Part of a small language model's weights.
Size: width 64, 0.718M parameters.
Each number is 50 + 15 x the weight over the matrix's rms, rounded and kept within 0 to 99. Layers, rows and columns count from 0.

# layer 6 MLP down (transposed), 192x64, rms 0.188, rows 32-68, columns 0-63
41 66 39 49 75 34 45 20 27 70 55 55 77 55 59 55 48 20 58 30 26 62 52 64 53 46 44 92 27 65 43 47 47 54 63 63 60 34 46 12 63 64 53 34 52 38 35 52 58 27 62 48 71 53 43 38 67 63 47 45 26 36 55 50
36 30 72 47 37 40 37 72 46 43 47 53 64 28 43 50 57 65 72 68 55 13 38 53 56 47 59 00 50 41 40 46 74 62 56 84 47 54 28 39 46 29 50 46 62 57 67 48 38 52 70 11 46 41 50 31 69 58 29 61 53 59 25 47
31 65 43 50 45 43 64 52 42 55 62 48 33 35 30 54 44 62 27 49 51 69 43 65 54 20 41 29 40 43 47 34 51 20 47 41 43 32 59 79 45 43 54 45 46 31 35 85 62 83 36 46 54 59 45 58 80 34 34 52 17 79 53 62
69 56 52 61 42 35 49 48 60 63 40 46 36 57 62 31 13 53 57 37 13 68 56 54 58 59 33 71 42 14 49 50 35 67 46 71 65 52 44 57 73 59 43 55 49 68 58 69 58 68 72 61 41 42 42 56 37 88 64 50 21 29 30 20
78 44 28 46 41 75 54 40 55 44 76 65 48 55 37 59 68 69 69 71 39 36 67 65 70 45 66 44 73 55 45 48 55 69 36 38 70 63 61 59 58 31 51 53 56 62 44 41 39 59 15 60 38 57 58 62 65 33 40 53 72 76 31 39
55 43 43 37 70 51 52 26 42 50 44 37 41 66 54 46 57 46 63 47 66 30 45 13 41 46 54 00 55 61 43 65 49 21 53 86 52 59 43 36 55 51 73 25 61 43 40 27 31 54 52 76 28 65 63 26 59 45 36 28 58 76 48 58
55 60 74 41 60 55 26 36 23 46 63 51 20 55 61 29 39 33 48 55 64 56 37 70 36 25 39 30 72 52 44 43 41 42 73 35 49 77 60 36 40 45 67 58 64 33 68 51 28 49 59 43 57 46 34 44 25 81 45 59 56 58 18 33
73 66 24 53 58 58 69 31 41 49 43 59 31 63 66 18 42 30 41 50 64 49 74 65 71 71 42 24 46 55 55 27 63 31 57 43 54 47 34 87 60 62 59 52 53 49 55 32 99 78 37 68 28 13 39 64 57 43 44 52 52 51 40 60
75 37 50 53 61 52 59 35 41 43 50 76 28 46 55 49 53 86 66 63 49 43 47 50 65 72 71 52 75 43 66 31 62 27 79 45 70 31 49 48 30 53 48 74 52 50 39 45 49 65 57 36 57 48 77 54 39 67 73 36 74 46 40 20
29 43 28 64 41 84 63 42 72 60 47 50 33 26 46 44 31 52 71 59 40 56 38 57 79 50 67 36 47 33 57 71 43 54 37 63 51 19 66 72 36 25 66 87 09 56 44 53 59 72 35 76 56 47 55 59 46 55 43 77 80 41 37 36
64 47 66 46 52 46 63 49 45 29 62 47 52 50 42 47 39 51 47 47 53 52 69 53 51 74 73 70 29 52 42 69 59 52 37 34 35 59 56 48 24 56 52 80 30 68 79 71 68 24 47 38 51 45 51 49 27 53 63 58 70 60 33 58
49 52 67 31 35 58 59 68 48 51 55 47 44 55 41 29 60 65 52 49 22 22 39 47 78 49 43 47 32 75 65 58 58 56 42 15 36 79 48 27 52 38 54 31 39 62 21 55 54 31 72 60 71 55 74 49 17 25 48 44 62 33 35 69
48 50 25 48 58 53 79 43 17 29 61 08 47 52 40 32 49 62 33 71 64 49 58 71 63 59 65 41 42 60 70 55 40 55 63 04 62 39 36 38 42 58 56 29 39 52 42 64 44 46 36 46 60 58 57 41 65 39 35 51 72 36 44 51
63 39 52 38 61 49 59 45 67 52 69 46 38 43 45 55 38 39 34 25 24 33 32 60 66 70 38 30 85 54 53 47 82 43 64 77 29 63 41 92 44 69 16 87 74 64 47 60 73 70 65 51 43 24 49 46 62 56 79 65 59 40 69 65
65 57 65 59 11 50 32 70 72 47 44 50 22 44 56 72 56 39 59 46 33 74 49 60 50 29 38 67 55 45 71 54 64 55 54 99 63 58 37 30 55 42 62 30 33 53 54 62 49 46 46 37 70 73 65 20 51 58 66 73 26 29 70 52
53 49 53 41 42 15 35 58 64 49 53 57 42 60 54 48 41 39 20 55 25 38 30 42 25 67 35 50 57 25 54 62 58 58 31 10 40 41 40 55 52 23 47 43 40 26 27 23 30 44 29 59 40 58 44 52 77 56 37 70 47 46 54 47
40 53 36 26 76 65 33 50 41 50 44 51 31 48 55 49 60 67 48 76 10 47 36 71 69 64 58 44 50 37 72 58 38 55 26 53 50 61 59 56 53 59 46 45 47 59 53 41 16 41 38 40 25 58 43 25 31 10 64 38 43 40 44 74
63 35 60 47 21 10 70 43 68 32 63 52 43 57 47 59 45 43 60 69 45 48 60 41 20 57 78 27 46 22 47 56 38 26 50 52 45 43 52 48 63 71 54 62 49 60 79 45 61 56 33 64 42 52 45 67 38 66 44 50 69 49 39 66
42 64 54 40 29 42 53 34 57 72 49 49 14 58 45 45 33 29 56 55 75 55 36 48 30 47 47 41 38 32 34 45 62 24 54 91 65 54 62 56 45 47 50 63 67 42 56 57 49 24 47 58 30 56 28 48 72 27 54 34 90 53 60 68
62 58 54 66 66 44 62 33 60 43 56 49 53 71 39 45 70 55 28 28 57 39 93 25 47 39 52 49 50 74 52 63 30 53 71 41 46 70 42 53 57 68 52 29 54 59 70 49 30 65 42 56 53 43 39 31 86 37 34 54 46 54 79 42
74 37 23 41 59 68 40 32 62 55 45 66 56 76 58 51 66 61 28 63 28 43 68 42 49 54 49 47 55 35 67 48 64 37 47 14 50 41 67 78 43 40 24 47 23 17 40 48 46 53 28 45 38 14 63 44 41 28 60 62 56 66 29 38
72 24 40 57 55 48 59 55 76 47 60 71 48 75 60 50 56 38 37 58 57 59 37 43 54 82 35 23 45 55 70 37 59 79 65 62 45 24 60 35 67 63 54 58 47 35 62 39 31 44 50 25 38 76 57 43 51 78 61 47 44 49 36 45
56 53 34 38 33 34 55 46 80 62 43 63 33 30 37 39 29 33 53 53 62 60 56 89 40 70 60 53 59 26 60 66 59 62 49 45 56 42 56 74 21 52 56 51 28 21 57 45 55 91 76 52 75 58 44 22 51 65 56 60 53 63 45 55
57 46 47 42 42 71 58 36 48 45 52 43 46 43 43 45 63 40 38 72 26 54 51 52 81 65 37 48 48 23 61 62 51 77 38 12 56 54 37 39 39 47 44 45 25 63 62 25 27 62 54 24 77 38 49 49 58 26 35 54 48 58 63 36
31 56 40 54 45 18 67 51 62 60 56 73 78 58 56 57 63 60 34 45 70 57 59 40 69 48 50 51 41 47 70 72 67 57 37 76 48 59 67 39 60 33 51 92 58 35 28 45 39 43 27 62 64 57 56 54 50 64 55 43 61 62 70 27
63 42 50 54 34 31 50 46 69 49 60 33 39 54 38 41 40 58 54 65 41 35 63 45 28 61 44 52 54 73 54 42 62 32 43 61 62 55 68 29 56 59 55 71 57 79 47 36 60 45 68 75 57 88 50 44 42 64 39 41 36 63 62 63
48 49 58 55 35 34 53 59 48 49 56 35 74 40 71 56 27 34 70 34 58 48 40 47 59 47 57 63 53 44 32 51 28 82 53 50 63 73 35 52 52 64 56 40 63 38 70 41 80 36 10 44 33 54 57 44 48 06 49 55 52 42 30 51
53 31 36 43 29 23 47 39 47 55 36 36 61 50 08 55 64 44 78 41 49 66 52 48 51 41 77 48 59 49 24 51 29 58 47 58 42 32 50 52 66 70 30 44 68 39 71 48 53 46 48 67 56 33 32 56 77 70 85 43 77 48 39 71
60 44 36 35 31 45 60 49 61 56 46 50 50 46 48 47 57 57 63 67 43 60 47 48 50 52 46 48 44 62 47 44 52 49 60 00 63 47 34 74 64 60 67 43 57 41 50 53 44 55 31 22 33 66 61 71 10 37 58 55 60 46 57 43
58 29 64 75 42 62 51 61 61 59 50 57 49 47 40 63 59 33 68 43 52 43 50 44 40 83 52 70 58 54 60 43 47 79 82 46 46 56 40 47 52 50 80 50 52 36 39 70 51 46 82 70 21 62 55 52 62 39 57 29 50 53 48 76
28 50 53 37 59 64 49 54 66 45 35 53 74 94 50 39 46 38 40 34 55 46 50 01 44 57 42 48 36 46 76 31 52 55 45 71 58 42 32 38 19 64 43 68 54 75 64 27 39 59 61 88 44 61 73 40 43 91 69 35 56 39 38 45
76 76 48 67 44 59 22 49 37 63 47 72 59 56 60 08 64 35 53 53 67 63 63 57 27 58 48 80 57 35 54 55 52 56 38 44 56 50 42 63 55 60 32 44 52 58 71 64 41 51 66 57 64 49 49 46 66 60 74 28 58 36 42 74
65 53 43 33 60 62 55 57 81 45 48 32 24 63 13 83 30 73 63 56 27 44 60 29 59 65 38 35 61 44 70 65 34 29 59 32 67 54 41 45 64 42 57 59 43 38 85 58 61 52 43 75 42 46 37 56 49 33 52 38 42 55 67 39
53 53 61 56 66 53 56 31 54 73 48 41 44 42 47 48 51 40 41 67 15 50 53 65 64 51 59 69 36 68 38 32 79 20 57 36 52 54 32 67 68 64 55 45 60 30 71 75 49 38 59 22 68 30 30 68 54 26 42 59 59 39 42 44
38 32 48 36 44 22 36 39 52 65 60 44 66 32 50 49 36 50 68 44 56 64 57 54 35 71 65 19 67 61 35 58 72 78 45 32 51 54 65 55 59 39 38 65 57 70 33 26 51 39 45 58 20 37 58 38 23 39 54 14 76 54 59 78
81 68 64 65 50 50 20 47 45 65 40 46 38 49 49 57 46 30 68 42 55 49 46 71 53 53 53 46 65 47 53 66 48 66 65 90 47 51 57 43 57 25 57 26 77 73 36 70 45 40 55 69 32 57 60 50 39 52 76 41 51 37 69 28
74 51 47 72 78 43 37 67 68 60 34 54 81 42 50 35 44 37 84 77 60 52 55 80 51 46 56 59 27 44 46 39 54 59 43 47 36 24 62 37 70 14 41 20 58 58 63 73 72 77 48 82 32 51 50 28 73 39 44 45 52 44 62 53
# layer 6 MLP gate, 192x64, rms 0.293, rows 33-68, columns 0-63
65 81 30 58 53 30 42 55 44 59 47 42 58 66 64 41 59 53 38 53 42 69 61 62 57 63 67 65 61 56 89 41 43 46 41 56 48 83 41 12 71 42 27 50 59 52 49 27 54 34 74 62 70 64 39 25 41 63 59 70 55 51 54 68
29 75 68 60 76 50 39 66 52 40 45 27 52 29 47 58 43 51 39 39 55 79 33 33 36 56 37 68 19 60 52 43 50 56 51 43 29 56 48 34 50 38 45 25 41 46 53 30 68 77 44 41 39 40 57 51 60 00 69 81 54 34 54 64
71 42 59 71 61 65 43 34 57 41 56 62 68 66 55 44 68 46 41 11 30 37 43 60 45 50 60 34 55 30 54 59 15 41 27 30 45 63 63 53 72 30 60 45 17 27 48 65 63 53 70 38 32 50 09 55 48 29 44 39 61 41 55 50
30 62 67 55 74 41 44 62 51 53 52 50 55 06 46 60 75 64 33 51 61 51 43 45 27 60 53 66 33 59 39 34 36 54 57 30 46 34 32 20 49 89 62 46 49 39 32 58 43 64 73 46 63 55 20 14 57 29 39 47 76 41 46 48
56 43 67 32 57 61 55 49 60 55 47 46 62 44 30 53 18 53 21 59 40 49 54 32 42 65 32 58 64 41 46 47 22 58 45 41 61 80 27 33 15 56 97 40 58 65 75 44 36 73 35 35 43 52 67 61 44 50 73 46 29 54 78 59
48 53 53 61 67 50 51 66 60 33 49 40 59 50 48 48 38 43 56 54 34 45 87 32 52 34 39 50 33 27 69 79 49 49 47 53 55 58 68 30 32 67 23 44 14 51 30 45 71 65 37 45 50 58 31 53 20 44 77 54 59 46 18 31
58 42 50 72 70 13 65 37 51 41 63 55 56 68 54 59 40 61 59 56 35 46 66 69 69 45 60 71 62 45 76 69 60 42 52 29 31 55 47 46 72 39 71 72 75 78 47 66 42 50 79 49 67 54 34 50 26 61 55 63 85 73 37 59
55 66 63 51 52 58 18 62 68 51 70 51 57 69 47 58 35 45 55 52 26 41 43 66 47 65 31 61 57 56 86 52 32 41 69 35 45 52 72 36 40 50 49 58 70 40 34 72 43 53 72 26 54 64 32 78 56 22 57 47 51 28 83 56
53 51 65 46 70 04 41 47 65 35 30 58 53 47 58 45 89 71 38 48 72 55 53 54 53 54 47 50 54 59 27 42 45 49 77 37 29 63 30 35 57 69 35 56 68 80 59 40 34 16 55 29 71 47 32 33 62 51 75 29 46 42 54 42
67 64 53 47 70 45 50 50 70 69 40 49 65 55 58 33 53 63 28 38 48 51 38 63 62 53 37 39 46 34 35 52 36 51 54 31 47 36 39 12 49 57 65 56 72 32 79 58 67 64 66 34 57 51 39 58 40 20 72 52 64 28 72 41
53 44 53 29 34 43 44 32 68 56 67 35 56 51 72 17 92 51 30 56 54 61 52 46 42 55 24 62 58 42 48 39 26 45 56 40 42 79 39 23 31 41 64 47 39 67 45 37 65 40 65 55 90 49 17 52 65 36 63 66 37 15 56 27
62 57 65 63 49 49 28 53 55 44 64 81 45 49 62 50 26 49 46 41 45 62 45 63 27 72 27 52 27 61 51 36 45 48 29 50 36 55 53 46 23 59 65 33 68 64 28 40 61 53 53 77 25 54 34 49 64 42 56 29 64 66 42 58
06 35 54 53 56 39 54 55 58 40 76 69 49 25 45 37 25 57 80 75 35 46 77 78 34 48 49 67 40 60 54 70 32 46 51 13 42 67 37 51 39 46 58 49 80 81 47 41 62 66 84 51 42 36 49 25 84 13 59 48 50 34 49 45
51 19 58 27 63 16 63 62 45 66 71 58 54 30 40 52 29 71 72 55 31 56 47 75 52 17 19 56 54 47 72 68 46 62 38 68 43 52 42 44 44 45 83 34 65 69 28 51 58 54 68 60 80 63 33 29 69 53 82 55 51 46 38 45
46 30 52 60 65 57 66 37 71 66 82 37 38 26 43 30 56 72 38 46 51 29 51 44 61 52 49 47 31 48 33 48 53 73 27 30 79 71 45 50 42 20 66 74 32 79 61 55 61 19 53 35 59 54 33 72 18 46 67 32 26 52 68 57
57 65 43 56 43 40 67 83 24 53 45 59 40 53 67 65 58 72 60 45 54 48 76 56 39 35 58 80 56 58 38 26 45 55 20 22 36 83 51 34 56 19 42 54 59 77 55 32 52 46 54 32 63 49 49 49 26 63 62 38 51 60 34 41
55 39 53 94 57 31 49 57 45 41 59 54 35 72 39 54 57 63 37 43 50 36 32 54 49 45 54 75 64 28 52 48 47 55 62 50 50 70 66 48 54 60 43 35 61 78 50 61 80 40 40 56 49 50 34 54 22 64 52 41 69 61 47 33
40 53 78 49 31 56 52 29 39 36 68 86 41 48 49 34 67 53 44 60 45 51 54 66 57 39 55 61 55 52 58 46 53 53 35 47 46 59 08 58 53 77 63 63 30 53 43 44 56 57 62 55 68 57 46 36 53 32 57 09 47 42 25 75
61 70 27 63 51 52 66 45 34 44 51 57 49 37 00 51 41 47 54 26 67 63 39 64 36 69 43 70 54 44 37 40 51 35 32 61 40 54 22 45 50 53 48 65 24 54 60 37 59 42 40 36 62 40 27 43 55 44 39 52 63 31 56 34
48 63 51 53 67 49 57 33 36 20 68 49 48 62 52 21 38 38 61 49 26 62 42 64 69 33 58 70 45 59 60 58 85 54 51 52 51 75 49 40 55 67 52 63 41 56 42 45 69 22 48 78 68 21 33 74 70 36 46 39 50 57 37 50
48 50 57 85 57 42 25 49 53 38 39 71 49 55 49 52 64 67 68 38 31 69 64 22 33 42 69 39 50 39 42 43 21 55 40 59 46 67 23 42 62 57 49 36 25 31 65 52 44 50 70 46 58 30 00 25 47 55 47 44 58 58 45 50
54 43 46 76 55 45 77 33 30 50 53 54 89 41 71 60 27 58 46 26 56 61 40 63 53 49 49 68 21 31 47 80 32 62 60 40 62 65 66 38 47 47 27 44 69 58 48 43 42 52 91 51 53 33 45 63 35 48 41 41 46 38 33 49
43 22 68 62 72 60 49 66 60 32 58 54 82 72 35 39 44 49 24 64 36 38 29 45 76 57 62 53 34 11 66 36 25 59 26 25 53 45 25 34 57 47 64 50 40 51 48 38 51 49 39 83 39 50 20 38 59 48 50 41 58 54 79 42
55 79 56 48 27 28 50 37 43 69 62 67 29 56 58 14 44 58 57 67 40 39 34 62 85 33 32 58 37 56 78 63 55 65 46 41 42 59 46 43 58 56 32 59 30 54 19 54 58 57 86 28 60 69 12 53 35 47 61 62 48 60 38 33
45 59 74 26 40 46 54 46 31 70 78 64 47 67 24 54 64 66 46 39 45 79 44 65 47 73 50 61 31 70 56 68 49 37 42 20 36 71 44 51 43 68 37 22 49 49 54 39 55 49 74 47 70 38 34 28 40 48 39 40 51 37 50 49
55 47 44 62 69 44 60 22 50 58 52 60 50 87 48 61 43 54 11 60 33 40 41 58 81 36 39 81 48 30 50 80 47 47 28 48 80 50 56 26 39 38 29 57 59 37 26 51 40 38 49 56 67 65 54 84 34 55 59 50 47 29 49 43
46 52 47 63 68 33 52 31 33 28 57 68 63 47 56 38 35 95 11 38 64 33 24 38 46 53 15 74 31 55 59 52 51 38 27 57 16 55 31 43 55 63 48 51 55 39 43 35 46 63 41 73 49 61 43 42 49 39 28 47 46 51 60 43
73 52 50 62 40 37 63 72 66 34 48 48 55 38 46 50 57 25 81 49 47 45 60 65 51 43 39 45 45 71 41 53 61 63 44 48 69 55 50 39 41 46 45 60 66 62 54 31 52 39 69 47 51 56 39 58 18 30 71 38 37 29 42 68
50 26 66 39 68 68 51 67 47 73 76 32 88 43 42 09 38 70 28 41 53 27 25 57 46 52 62 68 21 63 42 72 40 38 41 55 60 53 33 35 36 72 49 47 50 59 59 54 51 45 29 39 46 35 40 30 40 40 65 58 43 40 37 61
60 30 68 99 48 52 61 57 45 14 58 65 54 33 54 40 53 61 37 55 75 56 65 44 42 80 54 73 24 70 64 42 54 34 43 54 25 52 46 46 32 69 30 40 32 62 76 50 52 40 33 34 37 59 40 43 17 25 39 77 73 32 44 63
54 61 79 50 65 59 71 58 24 34 30 61 33 12 54 25 41 64 53 69 40 51 36 59 57 53 43 68 48 57 46 41 39 51 22 41 67 76 36 35 39 48 44 35 46 74 63 49 66 47 37 62 78 61 31 19 41 35 68 38 48 56 45 31
39 37 47 51 82 56 31 45 65 21 60 23 80 35 60 26 57 55 66 37 36 49 58 32 42 54 36 49 49 26 28 76 54 31 24 57 36 48 22 46 43 49 66 32 42 42 36 67 52 32 25 30 41 56 28 60 43 41 41 44 37 44 49 41
68 61 59 74 62 39 67 50 59 48 42 54 54 39 34 41 59 54 61 81 29 60 51 54 49 62 53 55 19 63 43 40 40 46 42 45 75 40 33 40 33 29 39 63 37 50 47 63 79 63 70 28 55 41 54 29 52 33 50 31 46 59 54 47
61 79 70 60 74 52 30 56 32 41 29 39 68 39 82 50 34 75 39 54 55 57 72 58 47 64 54 57 42 67 48 64 66 63 34 44 48 58 53 59 36 58 66 50 37 45 61 73 78 49 56 73 47 41 22 50 44 48 51 38 56 45 61 23
50 59 28 94 49 60 55 59 72 43 33 48 60 60 44 52 85 33 55 43 52 51 35 62 45 36 54 64 29 35 37 40 49 57 45 22 63 61 28 25 66 58 55 41 52 46 76 30 50 36 39 40 39 49 59 76 27 40 29 58 39 63 57 52
82 80 66 37 69 67 56 41 40 67 40 58 60 60 48 54 74 75 39 25 53 47 66 49 49 59 51 65 15 67 56 50 47 51 43 50 83 76 23 57 37 68 53 32 33 56 49 21 27 46 59 63 73 27 55 45 49 57 92 37 60 14 23 18
# layer 6 MLP up, 192x64, rms 0.256, rows 33-68, columns 0-63
73 52 55 39 44 59 63 24 20 77 62 36 67 57 76 61 79 45 39 24 63 35 67 55 65 73 34 51 40 32 41 45 52 84 45 72 17 42 41 42 38 77 40 54 68 49 61 26 55 52 53 64 56 55 76 26 54 40 55 43 29 37 35 67
20 41 39 22 53 52 32 26 64 71 58 59 77 39 53 49 52 45 41 39 37 70 17 63 43 69 65 33 50 19 37 67 59 44 70 45 61 30 15 52 67 48 44 75 48 27 45 61 47 46 54 74 45 61 40 51 79 64 64 42 32 47 39 57
13 71 63 48 52 41 41 82 50 68 78 50 49 29 58 54 54 43 72 69 68 46 67 50 38 36 53 46 34 62 40 59 57 50 60 40 54 46 17 40 56 73 49 86 56 57 25 57 35 64 59 43 49 56 32 37 23 39 53 53 44 54 39 20
57 36 56 40 47 71 54 57 70 57 41 42 39 69 41 39 72 70 76 35 48 62 49 53 50 54 55 42 61 67 52 49 41 45 86 45 29 45 55 59 41 44 54 57 61 37 47 72 84 30 16 31 71 26 53 43 50 60 42 60 55 62 55 76
83 64 94 81 34 67 58 59 74 43 52 53 48 40 76 52 51 40 70 49 47 76 66 39 41 59 59 60 52 30 46 48 45 26 54 55 55 29 64 50 09 69 53 67 55 31 56 58 26 65 43 55 46 41 52 40 39 57 71 24 60 46 52 39
32 77 40 22 35 52 60 64 65 49 36 30 62 57 66 50 34 41 30 46 46 35 79 32 44 41 49 58 38 45 46 74 76 44 47 54 53 43 38 54 71 43 30 61 48 46 25 55 66 61 52 39 52 52 26 93 36 28 46 48 44 65 32 26
20 39 50 47 37 27 25 52 55 16 35 33 95 54 46 62 59 48 83 29 36 46 34 41 60 39 44 70 79 48 55 44 21 62 43 50 63 52 37 45 61 39 30 31 56 49 33 57 11 44 60 51 42 99 53 56 44 57 44 61 54 60 16 49
40 41 56 49 59 50 48 54 57 86 79 52 49 26 46 55 43 56 50 28 25 41 66 59 77 50 48 65 54 36 48 73 73 24 80 73 64 47 21 45 32 27 61 69 56 66 42 61 36 53 42 64 48 51 57 45 41 50 38 48 27 23 58 34
69 26 60 58 44 42 45 78 34 56 68 30 53 68 34 75 69 72 52 45 69 44 64 55 31 36 92 30 44 59 67 80 47 29 34 52 35 70 41 65 67 38 34 37 87 50 27 41 67 50 54 41 72 71 42 40 61 55 56 35 63 42 78 47
46 37 51 80 14 63 53 43 48 27 47 37 47 47 37 52 67 71 43 61 54 49 39 44 42 52 47 52 43 48 41 60 55 63 56 48 49 62 45 50 56 24 49 49 33 51 15 28 41 52 25 52 53 63 41 54 54 46 68 40 33 32 36 39
56 74 52 75 71 63 47 21 25 52 61 78 38 49 57 55 51 82 46 30 55 25 46 64 72 52 45 64 38 43 45 60 68 64 49 65 47 50 48 69 43 45 58 51 47 47 72 48 52 64 43 21 31 57 61 59 54 56 87 44 71 72 25 35
58 41 34 40 67 59 40 39 47 57 73 38 49 40 45 33 60 33 68 65 32 77 36 44 51 66 60 45 45 37 73 47 60 27 23 57 47 17 31 55 33 49 52 46 22 45 63 53 34 68 51 43 47 56 68 30 50 71 60 68 46 40 14 45
40 58 36 08 49 10 24 57 62 61 65 64 62 61 79 64 49 01 59 32 66 39 66 48 75 30 55 60 34 54 60 29 46 41 50 30 37 42 79 10 64 80 55 27 33 37 67 52 37 65 37 60 63 45 64 46 47 46 32 40 54 50 40 39
59 41 43 44 45 44 39 68 55 54 55 22 70 43 45 51 75 42 33 20 56 65 30 53 37 17 62 41 65 34 58 53 32 62 29 42 59 61 73 35 70 46 41 43 46 53 61 38 90 99 61 55 51 19 60 53 64 52 57 25 50 40 80 57
52 37 68 47 46 47 61 45 70 39 26 70 30 34 41 52 45 54 54 78 59 44 37 63 40 58 58 50 65 43 54 49 45 76 77 69 71 30 39 59 44 58 62 28 51 57 36 33 57 45 28 49 32 57 46 47 73 74 51 73 66 31 55 65
51 47 38 41 57 64 66 59 31 43 51 83 48 59 20 25 55 45 30 35 46 34 24 57 29 75 45 62 80 46 37 53 53 50 41 49 53 77 34 39 63 54 19 46 40 48 47 44 21 70 60 52 29 29 52 49 39 36 33 36 52 50 40 89
51 55 50 66 79 48 44 31 44 56 67 25 76 60 75 48 32 44 53 14 79 38 55 48 62 52 57 51 52 67 48 45 55 53 61 50 29 43 41 60 35 52 75 29 49 29 39 64 68 34 64 69 50 49 40 72 60 54 55 37 51 75 41 56
39 51 50 46 39 59 43 29 62 41 32 63 32 26 22 48 43 43 47 60 29 59 40 41 33 39 50 64 30 71 50 08 64 26 56 33 70 63 35 60 69 43 46 77 34 45 60 40 75 57 35 53 46 14 44 51 56 36 55 56 47 46 43 20
28 53 41 34 53 40 42 37 55 59 66 55 46 65 65 65 12 37 63 50 24 48 49 58 57 62 21 57 32 41 48 32 55 39 51 48 29 50 76 75 66 15 60 35 55 54 40 51 43 21 55 34 28 60 49 58 48 34 26 57 26 63 24 46
49 38 62 52 21 35 20 53 58 53 36 47 73 70 42 53 62 49 69 62 37 60 17 52 37 54 54 58 30 94 59 49 40 79 45 55 55 70 36 50 40 35 30 64 62 35 56 43 44 39 81 73 52 57 62 39 28 53 62 72 20 48 21 50
54 76 59 84 50 61 52 55 70 32 52 55 57 43 47 57 43 73 76 51 52 60 45 45 33 49 74 46 38 48 55 31 42 16 36 55 38 51 38 65 26 29 44 28 43 40 79 40 57 31 18 54 36 41 48 57 46 48 52 35 49 31 29 47
38 40 52 59 27 26 31 52 46 48 36 50 62 31 33 63 24 61 65 39 62 49 52 44 49 65 30 70 40 46 31 18 42 58 55 62 44 49 62 48 75 44 38 87 64 38 58 53 46 17 32 37 71 50 43 25 85 68 67 51 63 75 45 52
37 37 62 44 47 45 20 54 47 71 64 58 55 41 65 68 51 48 67 24 40 24 64 72 45 31 25 54 32 53 65 58 47 27 27 50 82 39 31 40 53 49 45 49 83 56 56 56 51 32 72 45 49 64 49 57 68 39 65 55 53 50 38 47
15 30 67 53 58 43 25 29 56 52 51 61 45 35 52 60 70 47 42 70 66 57 55 60 51 57 54 43 41 39 27 41 42 43 37 62 53 40 48 19 70 60 65 70 48 38 47 62 34 19 63 74 46 29 40 56 42 56 48 62 69 70 56 69
38 27 64 49 56 45 58 54 58 44 67 57 40 45 25 75 43 46 82 43 44 34 42 36 44 54 34 49 41 52 28 65 57 33 70 62 47 71 31 53 43 49 24 31 53 38 46 59 31 53 53 37 53 47 48 38 58 48 47 54 48 30 30 45
75 27 47 61 39 54 48 43 60 15 28 61 53 44 52 55 74 56 65 62 22 62 40 64 39 66 88 40 48 41 14 56 75 47 47 36 67 39 38 51 63 51 57 56 46 53 48 64 41 48 66 43 55 51 56 57 57 65 56 84 61 61 36 70
61 67 44 62 51 63 49 66 81 34 32 56 63 50 54 71 32 57 48 51 59 56 54 52 76 56 49 44 54 37 28 61 35 76 51 62 41 50 50 23 55 44 72 73 32 42 47 53 45 52 62 81 23 36 31 34 32 56 37 41 57 57 96 55
23 69 47 49 42 67 55 34 31 58 58 44 62 61 89 47 31 48 60 47 51 50 15 45 27 64 59 51 52 41 60 63 50 63 44 46 40 51 51 54 56 35 30 59 60 36 25 58 47 40 75 45 54 56 46 49 43 48 29 28 58 60 34 39
66 50 43 26 38 34 54 70 57 46 63 50 52 51 68 52 55 56 44 33 44 45 48 49 71 48 65 34 75 50 21 66 41 05 50 63 34 52 36 52 45 65 69 29 56 48 59 58 48 56 14 26 58 43 42 53 42 54 67 54 46 25 55 47
53 56 48 43 32 48 32 44 46 52 70 13 57 41 40 50 56 48 48 54 21 48 43 35 21 24 52 37 56 60 37 74 00 61 68 69 21 70 67 57 72 45 55 47 51 54 61 62 74 40 64 59 41 40 54 45 33 58 38 75 39 59 55 70
37 27 83 52 66 36 45 31 61 88 56 54 45 41 44 49 42 64 50 50 53 45 31 67 55 77 46 62 60 39 51 65 60 50 44 54 57 59 64 51 20 26 39 56 54 13 49 41 66 48 53 58 40 37 49 39 43 33 27 58 68 46 66 27
79 62 54 62 35 65 71 62 60 46 53 58 62 53 42 52 55 55 67 63 69 37 57 48 46 65 68 53 69 52 42 37 30 63 14 51 31 63 34 43 56 64 62 88 45 50 71 68 53 54 25 26 43 63 34 27 35 30 15 38 55 52 44 51
40 68 33 63 28 47 45 48 65 38 57 80 44 61 61 53 41 43 70 43 69 50 37 56 30 52 39 69 67 45 43 68 48 25 37 31 50 50 76 19 32 69 38 61 49 28 52 54 34 57 48 35 47 44 70 66 32 27 43 25 55 49 54 66
57 50 53 73 40 24 43 80 45 34 23 55 67 36 70 65 24 35 36 32 60 84 51 33 39 48 44 48 48 38 71 71 61 37 55 61 42 98 68 72 44 55 67 30 56 73 39 50 52 56 50 47 61 65 37 39 68 52 33 48 44 69 37 41
31 67 33 52 77 55 36 67 37 70 38 45 82 64 45 46 58 42 54 50 38 38 70 59 46 50 58 44 65 54 70 64 30 47 39 59 58 65 44 65 41 60 56 52 45 76 86 42 31 24 66 64 63 46 42 52 36 54 49 57 37 50 67 47
43 32 51 78 59 65 50 18 11 47 43 63 34 56 48 37 40 79 60 63 39 62 52 44 27 65 51 58 67 29 45 43 55 34 22 53 59 72 42 65 72 18 65 68 47 40 70 46 60 37 70 25 62 08 31 42 70 56 62 61 46 66 42 51